Each number is 200 + 20 x the weight over the matrix's rms, rounded and kept within 0 to 999. Layers, rows and columns count from 0.

# q: layer 9 attention query, 256x224, rms 0.0318, rows 0-59, columns 168-223
# k: layer 9 attention key, 256x224, rms 0.0323, rows 0-59, columns 168-223
q0,195,191,205,214,201,203,200,202,202,196,202,210,199,193,215,189,197,194,201,203,192,214,204,200,191,194,196,217,187,194,190,190,202,206,202,193,193,212,192,199,210,198,193,204,201,204,187,195,209,204,201,202,200,212,208,209
k0,197,214,191,199,205,200,206,203,195,210,205,198,204,204,199,210,194,202,202,196,205,198,204,198,203,200,211,192,210,202,206,205,196,197,196,205,207,196,210,199,194,209,200,202,214,204,196,201,201,198,208,196,198,196,203,189
q1,203,213,192,182,196,193,194,190,205,203,206,197,197,196,185,205,208,194,203,208,184,196,192,191,189,204,202,201,195,204,202,201,200,197,210,199,203,187,202,199,199,207,202,194,211,198,200,204,197,202,195,195,203,191,197,200
k1,192,195,208,203,201,207,201,202,204,206,193,206,201,205,196,194,201,198,203,198,202,195,186,207,193,202,193,202,198,199,198,199,206,191,198,195,188,206,188,192,206,191,193,198,186,194,209,196,194,198,198,200,205,214,198,202
q2,202,195,209,209,205,203,202,199,201,207,203,204,187,200,217,192,195,202,192,201,195,207,213,202,205,192,197,217,185,203,195,198,207,211,196,197,199,195,203,198,207,195,203,205,206,195,199,202,198,200,212,197,192,209,199,205
k2,208,208,206,201,210,200,201,203,203,202,200,200,206,203,194,194,191,202,199,189,204,200,201,207,193,202,195,203,199,199,199,204,195,204,208,196,192,209,201,206,198,196,199,202,201,216,207,195,202,199,192,198,201,201,196,199
q3,201,189,209,209,200,196,195,203,207,194,203,197,201,196,204,193,200,195,187,198,198,191,205,203,195,207,205,207,191,191,192,210,212,214,198,199,201,212,205,198,196,206,198,198,198,200,203,189,202,212,218,203,197,219,214,203
k3,191,196,207,210,212,199,205,197,199,211,201,201,196,200,201,193,198,200,208,191,188,205,191,201,193,198,193,198,196,198,205,195,199,212,220,200,204,204,194,201,206,200,202,190,179,204,197,200,199,196,199,202,206,205,201,209
q4,184,192,201,206,207,203,199,198,205,188,199,208,194,201,207,190,205,190,196,204,188,202,203,203,199,202,195,209,188,190,195,200,214,200,195,197,204,199,203,187,203,198,204,205,200,202,183,192,197,205,218,198,203,215,211,202
k4,194,199,209,189,208,201,204,200,206,201,203,203,207,201,196,196,204,207,215,188,187,199,202,205,192,200,208,215,199,201,193,197,199,201,215,202,211,202,199,206,201,194,200,201,181,194,210,198,206,211,199,195,198,211,192,204
q5,199,201,200,176,203,205,183,204,196,187,204,202,206,210,193,215,211,202,199,189,201,205,197,199,204,191,201,188,190,206,223,186,209,182,191,205,192,174,191,203,202,208,199,206,185,213,190,210,207,191,201,190,198,187,202,207
k5,213,201,194,207,207,193,209,191,194,209,207,195,206,182,198,203,200,208,207,211,212,177,194,188,199,192,205,194,209,193,202,198,203,198,209,200,198,188,201,200,205,190,198,192,226,185,201,198,184,203,195,198,190,183,201,192
q6,185,197,199,187,195,210,198,205,198,195,209,206,204,202,203,205,208,205,194,192,201,211,201,206,205,195,198,205,199,202,221,190,219,202,195,200,194,189,195,200,198,192,203,200,192,187,204,208,200,206,212,190,197,195,202,209
k6,191,198,201,203,193,206,203,186,196,193,204,198,189,199,204,193,196,208,198,198,200,200,202,198,202,213,201,205,194,200,213,209,184,204,213,192,193,210,197,203,199,194,207,191,204,210,210,200,202,187,189,206,194,211,195,201
q7,195,203,213,167,197,199,187,200,201,184,207,206,201,208,191,209,209,207,210,180,194,206,198,196,205,189,206,180,193,209,234,183,202,197,197,208,193,182,191,199,204,208,188,194,194,197,214,214,210,193,194,187,203,193,219,208
k7,214,196,193,203,199,204,199,196,196,202,205,193,195,205,202,186,195,207,204,198,208,180,196,195,205,195,197,208,202,204,210,196,193,208,210,187,193,202,204,198,212,194,204,198,206,214,199,195,201,182,196,199,206,196,209,198
q8,196,199,200,166,203,206,193,202,191,188,210,207,205,212,219,196,203,198,207,182,193,210,207,201,203,200,205,196,199,209,232,187,212,206,189,196,199,186,196,204,196,193,198,191,194,192,205,209,203,193,204,201,202,198,216,218
k8,184,203,198,206,191,193,186,196,198,193,205,205,197,199,191,204,205,203,195,196,198,201,200,198,199,200,202,190,195,203,208,203,190,196,198,202,206,211,199,193,205,221,197,186,196,203,196,199,208,189,207,202,198,209,206,203
q9,206,207,215,179,216,187,194,204,203,183,188,202,208,207,194,208,208,205,208,184,203,185,190,185,207,188,213,190,206,205,217,187,192,200,215,212,183,190,198,205,196,210,195,184,206,214,202,203,211,181,202,196,195,188,205,189
k9,215,209,199,198,206,201,212,198,202,207,203,196,195,205,199,195,201,203,207,206,209,192,197,198,199,200,196,207,203,191,206,186,194,209,212,198,199,198,199,215,211,195,209,204,200,216,213,194,201,190,196,200,211,197,201,196
q10,202,206,215,199,217,215,195,200,206,200,202,206,206,201,195,203,199,200,200,204,197,187,197,189,199,194,203,213,219,190,202,190,215,213,217,206,184,192,213,199,188,196,202,198,204,209,200,206,205,197,218,186,201,210,209,190
k10,221,200,216,216,192,195,206,210,197,212,214,194,202,198,211,195,204,211,205,223,191,189,188,200,210,206,216,194,200,209,211,191,201,194,208,187,212,192,200,190,195,212,193,215,188,205,208,207,203,200,197,198,200,199,204,198
q11,210,190,213,175,201,181,201,203,191,185,201,201,198,202,201,196,204,195,215,185,199,194,190,186,202,198,223,185,212,199,203,199,199,197,214,208,182,197,191,200,181,194,196,181,204,205,205,212,205,201,197,206,199,209,206,200
k11,178,199,206,205,194,194,203,199,196,210,212,213,199,202,204,201,200,221,191,191,215,209,197,204,193,208,201,190,196,215,227,187,187,206,200,190,202,201,201,208,213,218,195,195,183,204,204,202,212,198,198,209,195,212,184,206
q12,223,204,218,195,198,196,189,216,200,183,192,192,213,205,220,199,207,197,205,185,212,187,193,188,222,201,211,184,199,196,196,191,203,195,200,214,184,196,202,199,187,204,185,189,196,202,210,200,193,200,199,201,201,185,209,195
k12,192,213,205,192,205,198,215,169,196,207,195,204,178,189,197,207,201,202,210,193,221,205,198,191,190,190,211,192,214,218,193,180,207,230,218,189,210,207,193,216,207,216,205,193,187,202,194,208,225,193,202,200,202,215,197,186
q13,234,194,203,211,197,194,206,221,205,198,201,203,213,205,172,203,207,205,214,197,200,181,180,186,202,202,214,191,210,196,212,197,186,188,205,212,190,193,207,208,208,208,197,189,205,218,199,207,174,196,182,212,198,204,185,185
k13,200,203,202,203,210,221,205,196,203,207,214,199,193,207,207,203,196,212,203,205,211,201,207,206,191,201,197,200,194,201,215,203,190,204,210,198,195,203,205,200,207,195,201,207,201,207,214,191,199,192,204,209,202,205,200,204
q14,165,199,200,196,206,217,191,177,204,187,213,197,199,195,221,201,192,195,175,192,202,216,211,203,202,206,181,209,178,205,206,202,211,219,191,191,198,179,196,212,178,203,186,210,191,200,209,201,216,195,210,179,188,189,209,211
k14,189,208,201,195,201,190,185,204,196,199,191,199,207,202,200,207,214,200,192,201,188,217,207,207,205,192,214,194,214,194,164,201,202,196,181,209,206,190,205,193,192,207,195,210,191,200,189,203,204,198,206,215,202,196,204,196
q15,220,199,208,200,192,204,215,213,208,183,200,178,210,198,218,196,196,209,197,193,197,167,188,194,221,207,187,175,194,206,217,187,201,216,194,200,186,173,211,186,202,208,207,199,217,214,194,209,199,196,198,206,192,202,203,187
k15,183,205,195,172,202,193,209,220,193,206,211,208,196,198,203,204,207,223,173,184,213,217,221,187,184,198,203,209,201,212,220,196,185,203,225,177,194,209,212,209,207,205,185,214,198,226,191,211,214,211,201,216,207,201,203,211
q16,189,199,207,209,197,191,205,194,197,215,222,200,202,196,189,197,212,190,178,210,208,208,205,209,196,183,245,209,186,190,182,219,193,182,210,205,205,217,194,180,198,176,197,193,193,185,206,205,210,203,211,210,199,204,199,214
k16,182,192,218,203,197,201,204,199,198,204,190,195,196,189,203,212,198,215,179,199,190,203,195,200,183,219,195,179,197,215,224,203,178,197,219,166,209,199,183,176,187,216,195,191,182,196,203,221,205,233,201,215,188,213,205,206
q17,176,216,219,208,202,171,200,194,210,213,181,205,192,201,210,210,191,198,167,238,192,197,193,197,191,176,195,205,207,196,177,205,193,221,238,226,194,210,188,192,191,204,214,190,208,172,182,173,219,205,209,199,199,197,190,195
k17,213,206,188,206,196,203,203,179,203,199,206,189,191,195,195,193,205,203,211,186,201,210,202,173,190,191,183,206,207,206,222,194,203,218,217,171,205,224,202,200,207,198,208,196,193,221,217,210,207,187,208,186,205,190,186,206
q18,169,186,210,218,199,175,177,192,180,193,202,213,187,182,191,200,211,191,227,186,170,235,223,188,158,209,205,207,234,214,171,221,201,211,193,184,200,244,177,214,170,219,194,196,200,187,202,191,206,207,206,205,221,229,204,212
k18,189,204,219,214,187,201,165,191,188,194,189,203,218,204,192,213,192,172,186,228,201,201,180,217,196,208,201,160,202,197,183,213,184,208,183,202,204,170,189,187,192,210,199,181,212,172,195,185,181,188,196,209,185,206,201,197
q19,187,200,172,207,183,184,206,207,215,223,235,205,174,196,190,223,215,180,189,208,193,212,189,202,168,180,234,196,206,175,185,225,184,173,244,192,213,213,210,204,194,186,196,186,192,185,201,206,205,203,218,211,183,178,221,183
k19,211,194,188,217,229,223,194,219,201,188,200,203,206,213,191,177,196,176,252,207,192,189,197,221,219,194,200,212,203,177,175,187,238,203,183,223,194,217,198,222,199,203,198,193,202,176,181,176,194,180,208,195,210,193,194,198
q20,225,217,219,142,203,167,159,206,226,164,186,205,175,209,207,190,185,174,169,215,159,227,180,202,187,229,166,230,214,225,182,146,186,162,203,180,193,211,214,234,180,177,212,170,208,194,175,171,204,235,169,188,192,205,248,176
k20,222,188,193,188,211,205,178,209,186,192,181,182,197,199,226,184,165,214,205,176,204,204,192,182,196,205,207,179,207,200,239,168,210,249,187,183,214,169,199,195,209,222,207,175,200,209,176,204,224,174,194,189,214,151,188,213
q21,180,185,201,210,208,223,213,136,228,169,202,177,255,171,185,213,179,244,224,144,189,212,204,183,200,222,179,244,215,207,179,211,202,194,184,210,180,195,213,194,211,202,211,226,159,208,256,191,246,238,182,199,213,252,195,228
k21,157,203,201,181,247,169,200,198,177,224,193,216,217,212,234,196,205,237,191,220,226,131,221,170,177,185,189,214,198,179,259,202,175,186,195,217,174,196,234,210,186,217,192,211,209,223,185,205,228,202,185,191,202,200,230,216
q22,258,207,192,158,244,143,186,240,194,197,217,199,169,148,189,139,144,162,216,192,149,236,220,187,189,235,242,253,278,219,209,182,196,185,207,153,180,235,229,183,221,184,205,213,212,188,235,172,147,194,206,172,203,219,151,208
k22,181,174,185,176,282,172,221,257,196,184,200,201,216,187,223,164,212,140,176,157,152,251,226,163,200,210,190,217,195,213,217,195,214,213,270,154,220,224,196,212,229,173,192,222,174,174,205,235,206,253,180,199,228,268,173,223
q23,175,163,203,246,209,213,221,192,175,205,166,214,218,196,228,234,186,146,273,190,159,204,233,222,221,181,167,191,234,228,203,221,202,194,197,165,180,183,173,223,190,218,177,189,186,173,201,201,210,187,186,147,213,182,206,207
k23,218,235,204,215,208,200,234,197,189,226,184,195,204,214,240,219,205,184,235,194,211,194,209,202,182,198,216,202,197,214,221,196,211,199,206,151,192,231,230,224,215,190,201,207,194,178,199,211,208,203,198,190,185,205,201,258
q24,240,195,199,194,186,188,193,237,206,231,212,197,210,199,168,214,149,191,208,215,139,201,202,160,179,202,185,251,218,237,227,211,207,173,231,191,228,210,175,213,219,193,252,205,193,237,156,222,210,206,258,146,134,182,154,225
k24,178,197,204,174,138,205,243,185,215,165,237,176,241,190,216,202,159,168,234,253,206,168,226,182,190,187,255,217,168,214,151,228,252,162,200,210,204,179,203,212,204,297,157,232,217,187,196,197,177,181,228,174,176,220,147,194
q25,195,149,205,198,222,215,222,200,216,235,205,210,129,205,228,206,209,203,167,197,227,158,188,241,201,205,200,226,168,243,212,207,188,181,178,198,204,217,169,214,199,165,143,248,227,252,187,207,211,168,173,212,174,157,205,262
k25,159,200,184,227,204,201,226,197,230,168,196,221,199,211,109,224,204,230,158,180,190,149,191,221,173,200,174,209,208,252,251,165,198,245,121,159,183,230,220,215,203,151,196,210,200,273,191,179,224,198,229,245,204,200,207,195
q26,237,169,192,185,203,227,179,162,156,225,199,157,238,239,172,188,208,199,196,171,149,200,161,162,207,165,262,257,205,232,198,174,146,202,225,219,154,203,187,199,169,222,137,220,187,236,188,198,187,243,253,237,274,250,172,200
k26,227,186,188,193,195,188,218,181,224,214,231,169,193,182,231,246,160,268,250,196,185,162,216,225,207,149,227,226,189,198,179,181,250,171,175,263,170,207,200,173,206,220,184,181,199,203,142,196,257,188,187,213,192,229,172,192
q27,192,194,220,195,181,200,213,193,218,206,182,183,239,231,165,194,211,218,180,175,222,229,240,156,217,242,212,169,226,199,192,154,252,234,163,199,189,169,204,245,211,224,178,192,155,198,212,237,258,175,203,244,142,183,227,187
k27,238,191,230,206,192,166,180,227,185,208,165,200,211,214,131,152,150,206,172,182,247,191,181,142,234,202,254,228,163,213,186,204,230,132,252,218,199,171,230,198,180,183,212,187,189,228,195,199,243,205,199,196,210,195,188,195
q28,197,204,188,196,198,225,201,226,188,178,220,170,213,184,187,115,164,191,205,251,214,193,163,254,178,210,165,226,164,184,207,182,169,204,194,266,215,231,217,216,209,206,270,220,166,186,216,192,226,184,182,204,213,195,235,189
k28,179,221,215,210,204,187,226,211,215,176,218,190,158,149,205,192,201,199,233,194,225,258,210,175,203,177,176,171,192,160,277,221,205,173,194,258,163,273,231,190,207,228,210,197,163,140,197,154,203,239,204,243,187,208,224,167
q29,196,217,128,203,198,237,176,177,258,261,206,226,179,268,106,237,162,182,169,267,206,173,174,215,180,244,221,195,231,203,186,239,192,192,194,171,187,170,170,282,269,141,189,216,191,163,179,143,167,218,164,215,210,158,144,234
k29,195,177,228,172,160,187,179,158,194,188,201,212,218,249,135,207,203,186,177,237,215,223,210,173,200,181,232,218,182,211,197,206,214,215,191,212,204,209,208,239,202,224,160,211,171,175,196,196,244,141,196,181,227,179,220,159
q30,150,210,208,197,203,225,210,172,196,181,175,189,185,192,199,210,194,173,262,123,183,248,159,195,228,179,196,237,226,208,227,256,216,269,185,235,193,225,181,205,195,168,201,203,220,197,192,260,197,216,285,203,213,168,213,154
k30,154,230,219,155,283,198,191,169,197,179,150,210,213,214,223,223,213,185,161,188,217,192,198,233,168,202,180,199,186,220,227,248,172,174,257,311,224,148,217,209,204,137,215,177,213,216,220,199,223,214,214,189,220,218,206,237
q31,189,174,186,211,177,181,174,163,218,203,199,194,246,239,220,167,220,189,254,182,176,189,297,211,259,184,212,197,225,172,210,158,208,201,233,202,231,176,164,215,172,222,239,220,171,202,224,238,195,225,227,212,218,186,186,155
k31,213,224,192,180,133,210,231,246,203,168,213,166,221,190,219,218,210,188,172,212,207,188,225,211,224,193,229,191,241,186,182,173,218,196,246,208,223,142,203,210,208,236,198,208,207,253,222,232,211,210,207,195,224,244,234,213
q32,196,203,195,211,205,191,196,199,199,209,196,191,196,199,205,200,209,197,200,200,190,199,197,204,175,199,204,208,202,202,209,206,188,212,202,195,193,203,195,198,199,205,191,200,214,201,196,194,205,201,189,207,196,215,200,191
k32,201,205,202,192,202,222,193,204,203,201,200,214,196,200,204,207,201,196,203,196,190,198,209,207,198,199,198,204,192,206,199,201,191,219,207,203,193,201,202,194,200,212,208,195,191,206,200,192,204,193,201,199,197,195,190,209
q33,205,206,197,193,205,197,190,201,208,200,208,202,195,197,190,205,209,206,208,203,199,202,190,202,194,209,197,180,200,196,205,202,199,182,200,208,205,188,198,205,204,197,189,198,195,202,196,208,199,188,207,199,194,191,192,201
k33,191,207,186,207,201,202,205,207,190,201,202,202,203,190,197,204,202,199,207,210,210,198,197,191,208,195,205,194,208,191,205,207,195,201,193,197,198,202,211,205,202,198,206,207,206,195,202,201,195,203,199,205,206,186,199,201
q34,196,199,197,213,202,190,209,206,198,202,205,200,201,204,202,195,206,192,194,203,194,201,210,204,193,199,206,208,201,202,194,197,198,201,206,202,214,213,203,206,200,195,196,208,204,196,205,191,215,204,195,207,192,213,212,187
k34,195,195,212,206,194,201,192,196,199,209,187,207,194,190,194,193,194,207,208,195,190,201,200,201,195,207,192,204,196,207,200,200,207,196,203,216,196,191,199,207,213,188,203,203,177,206,203,202,196,200,197,203,197,202,196,207
q35,195,205,198,209,206,195,212,203,197,209,194,193,201,199,205,195,195,206,188,200,197,202,204,203,206,202,208,207,214,201,205,202,199,210,212,189,203,196,196,200,191,210,201,189,212,203,204,187,198,209,187,213,194,209,196,197
k35,194,199,212,190,193,213,197,189,217,208,179,205,185,201,200,205,207,203,207,197,178,211,194,202,210,205,193,215,193,202,207,196,201,195,204,208,199,195,196,202,206,195,203,211,182,196,202,196,199,185,201,194,201,195,198,197
q36,219,201,203,210,201,198,204,203,201,206,202,197,189,194,208,193,201,202,205,205,188,203,205,212,192,205,202,223,199,199,200,199,198,216,196,201,211,194,214,202,202,192,194,208,196,206,201,197,198,199,192,206,198,212,205,194
k36,191,183,216,192,193,205,194,197,200,197,185,207,203,198,202,212,198,194,208,197,183,211,205,202,198,203,198,202,197,215,203,195,205,189,206,206,201,200,195,193,202,202,203,213,176,197,193,200,210,185,194,203,198,210,200,217
q37,192,186,198,195,206,198,199,209,198,200,192,205,195,206,215,199,198,201,196,195,198,205,196,211,195,201,186,198,194,203,207,191,220,201,195,188,204,205,211,185,199,185,190,202,207,197,203,206,199,210,211,198,201,210,204,197
k37,196,204,203,206,193,206,199,186,196,204,198,200,194,196,201,194,197,204,217,199,199,201,205,197,202,201,205,205,196,205,208,203,177,208,211,200,207,203,198,202,201,207,208,184,194,199,212,193,200,203,196,194,205,217,203,197
q38,206,192,196,226,199,204,213,195,198,201,199,203,198,203,211,188,196,199,197,212,201,192,204,200,196,204,191,210,211,197,171,213,212,204,182,186,205,217,216,189,205,182,207,205,216,190,205,183,196,215,205,217,205,214,201,198
k38,178,203,210,192,192,202,189,203,205,197,203,213,200,209,195,206,200,202,191,187,189,205,211,203,204,212,198,209,194,203,205,202,191,197,201,210,202,204,197,194,196,218,199,201,182,197,185,202,209,210,193,196,193,222,192,206
q39,187,192,195,188,196,201,191,200,205,195,218,207,196,200,215,195,196,200,194,192,196,208,203,205,197,207,188,200,192,205,208,203,215,203,194,198,203,206,200,192,204,185,191,209,198,197,202,199,195,209,206,202,205,203,210,210
k39,181,197,204,199,191,197,195,202,209,196,196,208,199,205,196,197,206,198,191,181,183,211,205,203,197,200,199,202,191,204,203,211,185,206,203,198,207,210,200,201,194,221,202,196,186,209,201,202,208,204,193,206,196,220,201,203
q40,192,196,182,207,190,194,203,206,194,210,210,192,194,196,215,191,189,184,197,214,193,211,209,212,180,207,184,206,195,193,197,210,194,205,188,196,211,211,205,196,208,189,206,215,199,191,202,194,190,204,204,208,200,198,190,201
k40,184,198,197,191,198,203,187,199,182,195,190,214,206,199,196,208,197,200,179,181,194,221,216,204,201,199,205,182,203,200,192,196,199,210,196,206,197,203,197,199,195,213,194,193,206,202,181,203,209,211,206,203,198,203,198,199
q41,188,192,198,170,195,205,190,201,192,190,210,199,203,210,218,196,201,201,202,184,202,220,214,198,200,192,205,199,200,203,224,194,221,198,183,198,196,189,188,193,191,184,195,195,195,186,204,200,210,198,207,194,202,204,224,216
k41,183,208,203,210,196,190,191,202,199,192,195,207,194,207,194,203,205,204,192,187,193,213,200,194,194,205,196,199,194,205,207,206,195,217,213,194,201,208,202,200,206,217,206,190,176,203,204,199,207,192,193,210,192,224,200,207
q42,200,207,210,191,190,188,203,203,193,180,195,191,220,212,216,194,196,210,198,189,211,194,191,192,222,190,202,193,196,198,210,200,180,191,202,216,186,198,196,203,176,195,205,191,206,205,206,206,191,199,192,202,193,198,201,210
k42,199,217,192,188,206,195,202,188,200,203,187,199,187,195,193,211,212,207,203,198,202,200,201,192,196,191,212,189,210,201,201,189,219,212,197,184,210,197,193,212,201,224,197,202,202,207,195,208,218,191,216,204,210,195,202,188
q43,183,199,200,182,194,198,194,198,199,202,217,196,190,200,212,192,201,198,196,185,204,224,228,200,200,197,204,205,187,205,218,195,214,212,187,195,212,210,197,203,195,194,202,203,194,193,202,199,205,194,213,195,199,205,217,217
k43,186,187,208,221,190,183,185,201,188,188,190,206,207,206,202,213,199,202,200,188,189,217,200,205,202,201,203,185,212,198,178,209,199,197,204,202,199,204,205,193,194,220,192,189,197,188,184,200,204,209,202,210,194,212,198,206
q44,194,190,191,197,187,192,192,203,198,204,196,202,209,204,211,194,194,199,201,190,198,219,211,218,201,211,204,198,186,206,205,210,207,182,183,193,222,214,196,200,210,196,198,210,192,186,204,195,189,197,198,212,203,210,202,211
k44,197,190,200,212,187,199,187,199,191,180,193,204,196,199,203,202,199,196,208,197,208,210,200,206,188,200,202,186,210,199,193,214,195,212,188,209,187,214,197,201,194,200,201,189,210,183,204,197,198,201,205,203,207,198,200,193
q45,208,197,198,171,194,176,205,206,185,188,217,201,191,199,205,187,214,189,213,192,191,207,209,196,201,192,218,185,199,209,199,202,203,193,199,202,203,220,194,194,190,192,196,192,207,200,197,207,209,200,205,213,205,220,218,209
k45,175,183,220,223,182,180,187,197,187,196,200,219,222,211,193,205,203,215,192,182,207,232,202,203,193,209,210,168,210,210,200,211,184,212,207,197,186,200,210,187,197,223,191,193,193,200,186,204,198,209,193,232,180,213,181,207
q46,219,196,191,224,194,207,202,201,208,194,189,199,222,210,194,205,187,213,206,206,208,180,180,188,203,206,176,201,191,197,216,193,187,192,208,207,197,176,200,207,214,208,213,203,203,215,199,197,197,201,181,189,200,196,186,189
k46,221,213,171,164,204,216,214,208,217,203,189,187,181,192,194,180,201,186,194,204,192,182,207,197,208,191,193,261,194,198,197,193,217,206,184,204,201,200,204,214,203,167,201,217,216,206,212,195,199,194,203,172,202,187,204,208
q47,208,191,215,208,193,191,176,180,190,193,185,193,209,204,227,206,193,190,201,201,211,203,203,197,209,196,210,200,180,194,196,205,217,205,192,219,209,199,189,192,192,186,194,190,217,179,217,186,208,195,190,197,204,204,209,197
k47,167,191,211,207,180,191,191,205,199,189,196,211,199,201,199,204,202,204,214,179,193,208,196,207,187,204,197,182,207,205,198,190,203,224,176,198,185,215,189,193,195,222,198,183,198,181,191,195,203,202,201,218,195,214,186,198
q48,168,195,211,156,192,201,187,180,195,179,207,202,216,200,228,180,198,195,194,188,204,210,212,204,198,194,195,194,207,201,184,200,208,215,183,194,192,204,188,184,186,207,201,198,196,200,175,212,223,199,198,196,204,204,211,214
k48,189,208,200,226,205,176,178,173,185,209,202,193,211,193,203,210,195,200,182,190,210,228,202,189,210,196,206,169,214,205,184,196,190,186,194,186,226,183,203,189,197,238,207,200,198,194,189,214,196,184,209,203,204,195,209,195
q49,234,214,217,191,202,184,201,218,207,184,168,206,190,181,226,200,199,194,188,194,204,211,191,207,199,204,218,220,197,193,157,188,208,191,215,215,199,191,209,179,200,182,193,204,217,200,197,185,180,194,210,187,197,191,232,184
k49,166,206,213,222,213,193,198,180,202,220,167,196,192,195,219,210,220,195,214,179,203,199,207,208,177,192,218,188,212,201,176,171,210,244,270,199,187,226,185,210,206,204,208,177,194,170,203,201,215,200,220,189,217,234,207,195
q50,194,211,189,180,226,217,208,195,215,198,207,189,179,216,180,203,184,227,194,215,180,193,186,184,192,211,163,214,205,220,236,185,176,212,217,193,200,195,212,224,196,219,211,215,175,217,222,208,219,197,202,192,196,197,178,205
k50,234,233,171,215,241,205,191,183,195,229,198,202,217,209,206,204,216,155,214,242,230,170,182,196,194,204,199,230,215,183,165,210,206,184,242,213,226,186,201,194,209,192,214,199,214,204,218,181,190,175,194,171,210,202,221,202
q51,196,189,188,207,173,219,212,177,215,193,229,201,225,200,199,210,201,207,186,180,186,204,182,187,183,209,216,181,208,187,191,209,175,173,223,185,217,195,205,177,202,187,200,211,179,230,207,208,207,209,197,226,181,207,221,209
k51,209,201,213,187,179,196,218,193,201,196,216,194,192,186,199,225,203,197,152,192,196,202,217,184,173,210,228,218,215,191,207,224,174,193,242,162,201,222,192,181,212,172,178,191,177,215,206,219,208,253,210,203,205,212,210,204
q52,227,205,194,232,195,196,185,181,219,204,199,206,196,186,201,196,220,179,170,211,193,183,181,182,192,211,218,227,172,210,192,216,212,177,205,200,215,221,193,206,189,177,190,202,212,235,208,163,151,190,208,213,208,207,228,227
k52,219,201,187,210,191,155,204,186,181,220,190,205,207,191,210,210,227,192,224,182,239,239,209,225,218,201,226,238,168,197,187,186,224,222,217,180,210,206,234,235,215,166,231,191,199,166,230,163,177,144,199,163,209,226,227,221
q53,170,203,227,234,189,198,220,173,173,235,237,209,162,181,161,211,220,173,182,198,234,182,201,231,220,174,214,165,178,178,217,214,177,189,252,205,245,225,175,174,194,189,214,157,197,200,198,159,182,159,217,239,162,214,161,172
k53,173,204,216,231,188,215,175,190,216,191,185,191,184,171,198,225,194,215,180,229,192,194,151,185,184,209,220,235,212,205,240,204,177,154,161,221,206,105,177,164,195,166,207,197,200,225,229,221,204,247,179,169,203,230,198,194
q54,177,183,221,176,186,254,149,186,187,198,187,206,187,200,164,175,210,219,248,161,216,217,194,221,164,209,207,179,200,164,203,195,218,233,194,167,178,224,179,194,183,214,194,146,197,232,187,228,173,178,190,164,184,179,218,214
k54,227,202,213,225,253,232,160,230,191,223,196,163,216,215,162,173,174,186,221,215,232,185,205,239,226,206,187,209,207,228,211,155,226,194,216,212,201,172,197,186,192,293,192,170,215,141,209,199,217,188,203,198,185,184,208,208
q55,204,190,220,152,161,252,194,219,233,200,226,243,245,171,207,162,203,146,203,205,176,195,206,178,219,191,219,174,216,183,208,230,191,184,136,184,172,178,223,157,231,179,193,189,193,170,192,199,167,147,150,220,203,196,203,210
k55,219,204,209,139,206,196,232,210,214,204,232,192,211,192,184,180,165,116,168,265,228,193,201,201,202,213,190,201,180,194,209,191,174,176,166,210,202,201,201,230,219,215,191,203,217,138,222,207,134,193,191,195,185,202,251,165
q56,197,186,199,206,190,173,154,207,203,211,184,179,202,152,191,215,278,195,219,208,167,280,219,225,254,170,169,226,192,240,224,192,159,171,211,186,196,188,242,194,196,182,178,208,167,206,173,254,151,209,219,223,232,233,254,205
k56,206,216,204,233,179,228,222,211,203,214,238,229,163,180,167,200,227,282,238,201,190,254,221,116,226,200,191,212,186,235,147,174,222,177,211,249,205,213,166,193,214,191,206,187,219,237,209,266,242,208,176,207,217,246,234,178
q57,245,216,237,209,175,192,249,237,188,198,191,225,198,169,202,163,224,168,219,197,170,228,188,154,220,195,162,139,214,202,211,214,174,159,188,275,162,148,159,215,157,175,251,194,207,182,226,145,232,197,190,143,187,177,194,184
k57,243,210,194,236,149,173,234,188,226,231,219,213,172,185,162,221,185,144,174,163,159,171,232,219,181,223,230,216,201,186,189,221,259,148,177,264,198,142,169,216,210,229,206,209,192,267,237,206,210,161,188,221,203,194,223,234
q58,246,215,191,218,270,249,234,211,189,189,104,236,175,231,193,200,166,130,231,235,174,236,159,201,233,181,181,232,165,187,191,181,196,216,229,176,195,199,139,176,210,150,206,217,188,152,230,190,178,200,204,183,218,188,214,214
k58,228,193,226,212,288,219,237,181,183,214,202,181,197,147,205,209,193,193,178,215,187,195,225,225,218,167,240,204,181,176,238,188,218,224,200,156,218,178,198,256,206,210,185,210,213,165,219,233,168,178,227,212,178,176,164,220
q59,160,235,234,243,197,207,189,199,225,225,237,205,130,152,203,246,141,165,201,255,148,235,219,153,211,203,215,198,192,266,258,203,225,197,227,203,225,214,228,172,154,239,164,177,211,249,191,191,178,161,183,176,184,202,203,137
k59,198,200,187,284,264,191,191,204,207,228,225,173,166,221,159,182,183,206,201,195,124,194,231,118,201,207,214,149,197,175,210,209,233,242,225,176,192,170,207,173,178,192,188,212,173,280,219,167,192,141,173,198,212,192,211,216